python train.py --hidden_size=448 --init_std_down=0.0 --learning_rate=0.00299 --max_steps=4180
Each number is 128 + 24 x the weight over its row's rms, rounded and kept within 0 to 255. Layers, rows and columns count from 0. Numbers have three digits each. The size before them is the row's rms in percent of the matrix's.

# layer 4 attention query, 448x448, rms 0.0159, rows 0-12,64-76,128-140,192-204,256-267,320-331,384-395, columns 256-319
048:143121138165167121127133176128167134111102179138137125141093150119114128143174117129112162150074088155155131143151123161117129116131150120164122151087151140150142143131099143119108162103126160
060:122123114101111146119121110122120139146127127167151123106136133170196104121073092153139119155141112132132132088122119099130126133101152145125146134117103124113139139146127095154136113132117107
050:129122113118148126149076121125148113147173157161123125085140129125145137145091067144133160151118103117108123079118128119124104098127140101175160125139137125107138144141156094132120121136170145
052:092149118132131165121073082120130199144129099154144099116163156092159131122090123142163139157130133102131123123139086137135105114118116181104132141153137088131114150129083136170122141150117147
056:134120154128090090120144168144119119123123162104103155178098155138106118127158138081114133083122103124164138152131133157131142116150104131108122126107128151163120124112163163107122139092134146
053:131115152147166128132106124175159172094114140151153109088082106157179139155119109150118102125136140104168146135119143120141103157134151108166152123115145155120144163136128130112126100121106104
050:134122147128159131120130105118115210148145160137143138116137090150151100165117121150160114157115145122123141113135142090144142114111198109094135109104131127118131114181168142131125156100152140
050:088146076112126160142143132107127119102111099114098086138147181128100139125120152113114152141106139139107146134151128122134136166129127117148126135140133118159141115114091162127148121135091107
054:144134087096153153157154111128157131181157130149105103151128090120140119139120141137124184169114121116101157087155114130132108202156110081159163134122121098126118123191098184120140133132118162
059:086103098108094146146153121121127087140156079128091109127142121127108144099135151110145131154122115139085090107127106105120131116138084144103144122186140078121133125117098114132129134155111132
053:143091123140102116166098120134120121104139105095109123110130103143158168144151132111102112139083122143103093155147143093110103124112193108140170126147124102078126145118108135116130178154135121
060:141125176188121095163112156121131139092120186107158156159089134129145181086138123136153105115135133157167110134106166142113098140143162138163132141125181143118105160101138087169147163106134136
061:084154115155114141084155130109110088126089100114124122149137161106102152077112147120127162139152141149099137114179103121161126154138072163174112085144123112159120155116097101122120098147122167
092:118106128128131098095079119123158087141119103133119129124119139139135126121160166122167171117118125154117106193112095099102135167132118111096164125132159139112147172098111149157101109160115150
092:096100159116134144101119121181163120169148136118108138089108129111113112108130117147145085166112145121118148133140091111097099115144113082107116143127136161105137166138149172148111147088152094
083:139132133134106111165138142114125100128149144141104135107127160090145146133112143152152135137107139132131106173172122128088117161100132124132178111168091149103140147129190121116150127178138113
079:129089133110148145172148144151096166129112094138122104093154086133132121100141112140125154160133128099130109080128076130145119115131121138169139152129172113099120105106100149162112166179135130
081:117173127085086127111128140130116151146169109094157145071111116133071109171146148106078153088128135140120142214126115109136144126133111126124118171134118139104104105144124102088142156106130099
089:126148157138190115175114124161137154131112139136109148151140125147161114119086143100121114104206138131163135156142103106113135119135139131104112149146130181120163159102150179124128123111122120
083:145117150114139118102127133178109135071124141117139118064147071168119109082144126185138083112115150145172144122141122119137117145153169103172111146142153137089171127160182122122114124095169108
087:123092107116079152123152102138127143144116095100114128135146094099141116120113123146112135153122126107121133061107164153100132150107111155136136114092114103156144086109106142150117093132100127
092:155129112133120110105161122112149094122094121154142153085150116135137140151116162135145175212166131124092137105135103135116133126122107149133112097108094122102154112141125137104084138151147108
091:101074136142096140135123104081129114160104142133105100148138093167167151129134097138118143135095097153082107078122129117107106098082112143122144091135056121118124105099083134141115147148108116
083:094115159148100129132129151158126110123135158124134129149157090127147112116131140153115116134140092168123154135125109127119118118107144128118132136167140095102104159112084140155109190129154117
092:151146159164167166148126095127189132056130146118122092129172188092131149124110120099106049116158131133114168130149143164106131126142102136124083158151166154192157156109127179173167162118153166
098:106110130142106176108104102139109133146111075108130101178128176103118158152126101130120120162127107125074093092125128123124122128145093064158148095119115100127109130116105116112123123157066183
081:128144150131100113101117128132133096143133130089104131135093114091128141110126169116143117095117152084139124166101110151142101103147150086154130128122132146143128129136160100090088148123120118
087:127134116118113120131141118145127118110145122122130134104137087142109132087088085142115083143142139092154136068130141156145146101093119159160122124128137142117168141144125130146142137115139121
093:138141151101075142131110143135138107156137140114109129139128080097153178094071143147099090124146154082125153119139148138126127146080141109173151127103107151116163134126140119101113151093175157
079:131161161147116165180114110142143132099107122123145132128157099147121128099099111148143133141115118140128143090180104142149096111108110125127154152115163102136135145148138125143120138096115076
078:182115133130141074103156149149163158147134124140156135076110156114122126164164131128132121099112151118095146186084127087143160144108123183127125115155104115127096144121102125128166094147122106
086:132129148121101081148120148157169165120124105127137115123098119110154145126118116140086091138139157103158118133120132150156128107113145105139119119147104128147187157091154128092106137110167122
085:166098145105150116142118171124137090107145154152131116118123118145129093082119113158147118137138115151154115080152133149144135159142168113151097156119128182117117111148170161100125127094114088
087:091110155145164171138109162148116093130130104137121139110083116108099098143173083138135150176100117139108125129181092071091104105152085113119147106120123115118111106142121133153143081130122152
092:130127106114141136102119136159143138157105134141117107083155103106114114151127155165110201137079080103094108144142103106150155095163121073133143135132117141072143111158098159113109131117129131
090:077157108143104148123121112129102107188103131133142129130130074122143099140102125120095162144087123114136124114137106108104164134107090126139172085120128095112143136141086126135089145150078138
092:117141143124091152085167135113150142140130099150103149144145138148098119116095084127144158164097144118102135149123089149092107109111165153131170135161096147080117136155115124144127126150096132
097:134111130128087097146156108140159135099147142131090151175140121127165133149133148130121110149143171114166159134105109189120132124146127129169093137154148162161126170094161118107162097131117148
110:060127113126127141109130119119127117125116119139130128134123112092161124132129141112109177146138125105126159168168113150108117110109103122126144074109132124114109124126143120099136122133067146
096:085169098100165151157120171091150128134086113119133114136169094081141134142149153118098115130127136128171139141156145133121146156111128138132108138099175174116144154110118111126101122141093121
092:117135149134127155087139077089127116146154123086112114183129127112102152100083125147109127139107098113172110132148118147135144163140132079146130134109119132088139101118179129145142134107161141
099:094179143143171093166108151169157125130115112146113093160144126137119108148133112145129123143108118151141106144147111116153119125132131072144125102126145163118165134100190137114137166101118143
087:133092149107120126125077134097082124109137130119153132167119117128120139126133115138112126111132133132093115100178103156118148088095139127137129150128109134117132131155080142151126095180103140
090:133146135130154109104129125122136126128136120126138201080098122105141121114139150120145125123148163111134141115101127089152113135134130144126111138114093125121081149119117155099177128079089176
100:122199115162157091163101126154202181144125126154133098147128094112135161098127125135151081107138108147121149110099138078139126125131140150117148082096133163156142140111120141132116098109125167
092:135123129106150101152114160144146156132130134154124123150118129117097162159148079176125114152111109146106083177120115128154170126148143072136130124119155164137141094139128168173094117106128127
093:125114117103114159093135153122093132112143125118096124103115097113100111131136136128146139153129135107142099132136097201088138148102130139125161154117106089104125118137137125083154130141087128
101:156126105084131153095117166099141098125112102148142158150154136141077183126140133148101125154165087141125133138134128134114124133149164114087111162155109142134162125102124087112136131099137124
095:138095139170117115106111117133140114137130140092150110123145129102136104125102119108110121153090131111124132148158117129092165066118143110142117117159118103092151142144141126135153161127111141
095:101127092152098153128096112142140168119141127101112148128128110111140075152133113141129175171079134130104072134114120160135114077063110149127149138151103088057104118176105149104149134129085108
096:135179125154143169117180084076139138101136110169085185190111132121126139082142109131116117147120159180132143090137135131130117129135120173165134129134122127149097125118131069134144151115148132
109:115136159171077196098128144115072095125111139128165068112108073138145117107116157160116168136147121114120130171150139125100130112109097139136128091138107127099097115099135115077124128159094178
104:153143107127155100180120112134172151181103131130088124089124144127130113124106142136102084092136172129126173156122107132098107154125170125107173101111136146140130131124115122125122133118133167
098:150103110133135157152156087088133114162142102133095138138147102130122159107123141116120154083132143102140167135144125172109085139113127111130125155116146163098141179147145126165149139083105143
100:152128103143167126146143139181157103152109093139121074138094126135112165116108114107137110136159066115110112129115141071109100119142103096137129156111156156137143121127153085148131110131111145
085:126091157138087172138104144107127123096109097134095102130148102154079120102125142082161150158109101086118138121119117190090133127114084139144138140116138129102128132120123147140107090138113091
096:120140120125102148115170123153108139166156122133163126110124122138114124098128167144133075120161129139120156075105149130165141124127123161117127131156099140148118101110111153123169110137165129
105:155143117139136115150106085166154125166112088118137112123105108140109112130102118137147118140140094156108130173124141094157143135156126119147139147128122143134102178067134088152102107099133160
092:148088157105127132096109162188148120122107110149124125121115132135111133143101096110131104130159077133131095126110175135101131128180131132141064169121154156110133114125157119103103140117126114
095:076162105101084173108143158102102144117143151148125162138143118104130104134090097112144104160090130134133113132117091180122125138118101100124122140124118090125124119170103131106139105175082107
105:157118114100129123092145161109128138152101130132145117125141144129085105143122148151150134153109094153096134117124098074121140119164114131132134127147105145094161097101150077153116159145089109
105:110147126138075129099096141085079086097166110122121157163137125131128100135072097140093157168075137141134154146124113146123137150107100119125172114169112143081139110202094113132120141153101161
096:066114165144125126110119135129123115114139110124075121105140138133145088117115088143122125145094120129159085177165124177116143103101117116094143117095101122090172129149091119089110174154129141
105:128094137145143138152179088140156140134156117135123130124132093120142139115168125112136058149133173118109178115156129127105107123112147108157153111138150157143124184089122101162168089114112116
065:119139154152124078134134109103132143150137131107131157134110142117126090139114155124155112117151111146153098131138122156120161115101066105089116116102134132113140105105116127122149105146130123
070:119143111147169107158106120145120097072137130148119099104128104138133124140109100164115159152126107156128098107137149128101140114098130116102153115159150136092148094128123134125117124115109124
059:107111134140151098105131108108132167100162148145122079124153112147181136123112104170155132097140152126172089063104110121114121092108120116153099112132119143105123116120144135146165150127156128
059:104144122101149149138138116133130112112118119150092073113102118144124141106128081140099143108111101125098109128094081144139089106113128165115127148127112092096134102151148142139070166151097137
057:130112087128142102119120129133130124163114145112100189142134141147126126146113198104125132132114117144164123113147138157161158115170149132133124128145139105139112157125108142128182075132133092
065:112151143154140091140121120144167156087155146143148113137110135118162132134077114133134141129152146108143107092088103107116115129118151116132142109128123186093122132130105146143123155089132121
062:108109143118129123140083126103132145105118115135164126105130113116178141130112136173099098126094117145124128092117122133131112103125121106136125147102101147119141105144119125091118124129126110
068:104114125079159155125116123150096087110108093124095136125101122092073127109149116139129129187120109139059131163121109177113139112132128143166160140152142091129144121139137112117132142165132126
069:126122137091130150121122152128136108146121088181137130119117121117103089131158160138131130172097118156077066138126100142153149102147124147185142144157092131107112115171140113159110151163157110
068:148127120088136168102166140167119093167140111095158128094117113097116108118136143108080121163125110127105145147131119161123122132144117126091141111178103127123156125128123122105070135166106115
061:112123161145101116126095130155118118164120099112111121149106104131141116127122111103129152148155107093108154147167142091120139129111182084126161107161120093116131151095116108129148167174114122
072:108140116149109123166092119106135157099156150146171123176114127140159145117095141157112128128149166119167161095150146106108126149115159123153103162122158140134130139082146137145136146092128164
105:150160130143166114138133151118115137141104122129117147126120134121160080125136149142141097131133114194133147215135137132073140128151145106108120133127147168103109186113136135105130119107111119
109:095118145127135154113143103135128122145188122172090168129118124150144156112100080159140114148118154124161148093145137167154166088139169128103111072120156073092149138137127080135105137090139153
105:146154150138168089191111186169146099133129141133159125080131133132123140142074126150128143103139121183128079166116123096118155142124142122164151149113136174087153102138137099114131130120157131
100:089119123117136101124161164186162132097157103146107116091151076113103153152102102160095126149115111099119106067138107193134150097115120152133123171114138132141111120136142122148112095141106107
104:131127111130071131111134184134095119127129145107124113087130166110089104130139177132112189122137109143112156116177137105161136140130105130129136192110095130151128131093136158138159115159128142
107:101132131123131107150143150189149130086149090147140056117159109157120144103088117153129139152116110158134092160128081096115146133179147094163118143111122195068157114102139117081112124131122113
092:142113115102112130158114168148135157149121133125145141098158108125103123117148115109150130089160109146179120129089104107078139164138200163105132095101162140097138142139152084112100128151099100
099:084125153119102157113144155117117156133131149099118174144133119106117131158106111124099126151100119076077121090136093173133172159126108122069158131132112080164106140133091116150119167103120135
090:146097119092131133142105189137168121102118114101115121125141106123117087146167136137110116118122156183110128123129123107104118154121120113154109118151136103115097168083127131117142191082119118
108:124133132131096130060124125113123133173118130121110109119132152127134134114126133113086088179081116063157122130132104137132101126126093114131115154128156109192143117138091164169138125120127125
097:083138129145100122102125128135131103148119121174144133114147123126110116141141137139134109128084100092120079116155082136130120100106085095123125149138122082108130082182110129137116151162114106
099:102154144121111179146119130155138058140125120101132099148139092125175142088094130098151095135142129158125137103164117155115145136121146133145146083164136134134115135111137127153148137187139146
# layer 4 attention key, 64x448, rms 0.0157, rows 0-11, columns 256-319
047:163093133104136152141129121146122107157123117138113104154110150106158135158119130125109101126146156167152182094113116111162167175113120131114093140130114102107106113134116127133140134129137161
049:165174111124127085133103140116129131108146127109134123110143125074172116181140136117158171138134154113095134152115089159151106148141188127111129099138129109125104123149167134111126166132114114
061:131179141117151113120056130103129152125136111141147085155124164099171154137162138122169111147162127113128171118121122146147140117178180170081149092141114085128103124144154136160103101109112112
052:165139095108080110135129129103132138145133108120128156137128101135151104144133121144145145148128114114112103131100136122092099119118152145128169076148086182131139110150148088107142151125157127
059:132137135124174168162142108147165123124113112138116121135122092130117137115148107170115079136118171158138080097131121102117111173090112125125104154164158118131118109122114126128138118124163157
063:134168140133142076121100124097118115149156133116126121080108168071113146176152140142131124154170125106103141126168134116166129151155203144115118119135102067095103127129160132141134143090151136
064:144174109128116137093104109103145122123133134067095115120131138132124140127087108129150113141118120075092103111117143146142101128125153152175171117120106115117071127100121127163132139128132116
066:113084134115075116125157123153138126131118099137125162117174076136061097102129140104120173117117093115120073095116155134136138098097113111111126125094152150102165125151118112098129117128103126
073:132128122152133150110116132123112139093112123118141185119147102105094115168139122096145139121090096138128083130094129144143161089044125132101142111114104168076142128128102126111106119125136141
069:099121111098139137136112170148124129095138168156119147136168110152118140092147142138121160127097140163102129140113158182118124111070105132146141150123114172151159134089100139109098134119111110
073:083132133082130130107130168141119158149134114149117142194168114168107111129142122140093140158112119109101080146127112200105172113087058174084128107131164156174147141114117137139114110134103137
071:155185117155131091114120131106128102137123131115080098109162174117154153184111147165144109111172112105133125170148138087145098141129160115069119114150097068134076144145165140108147110147152134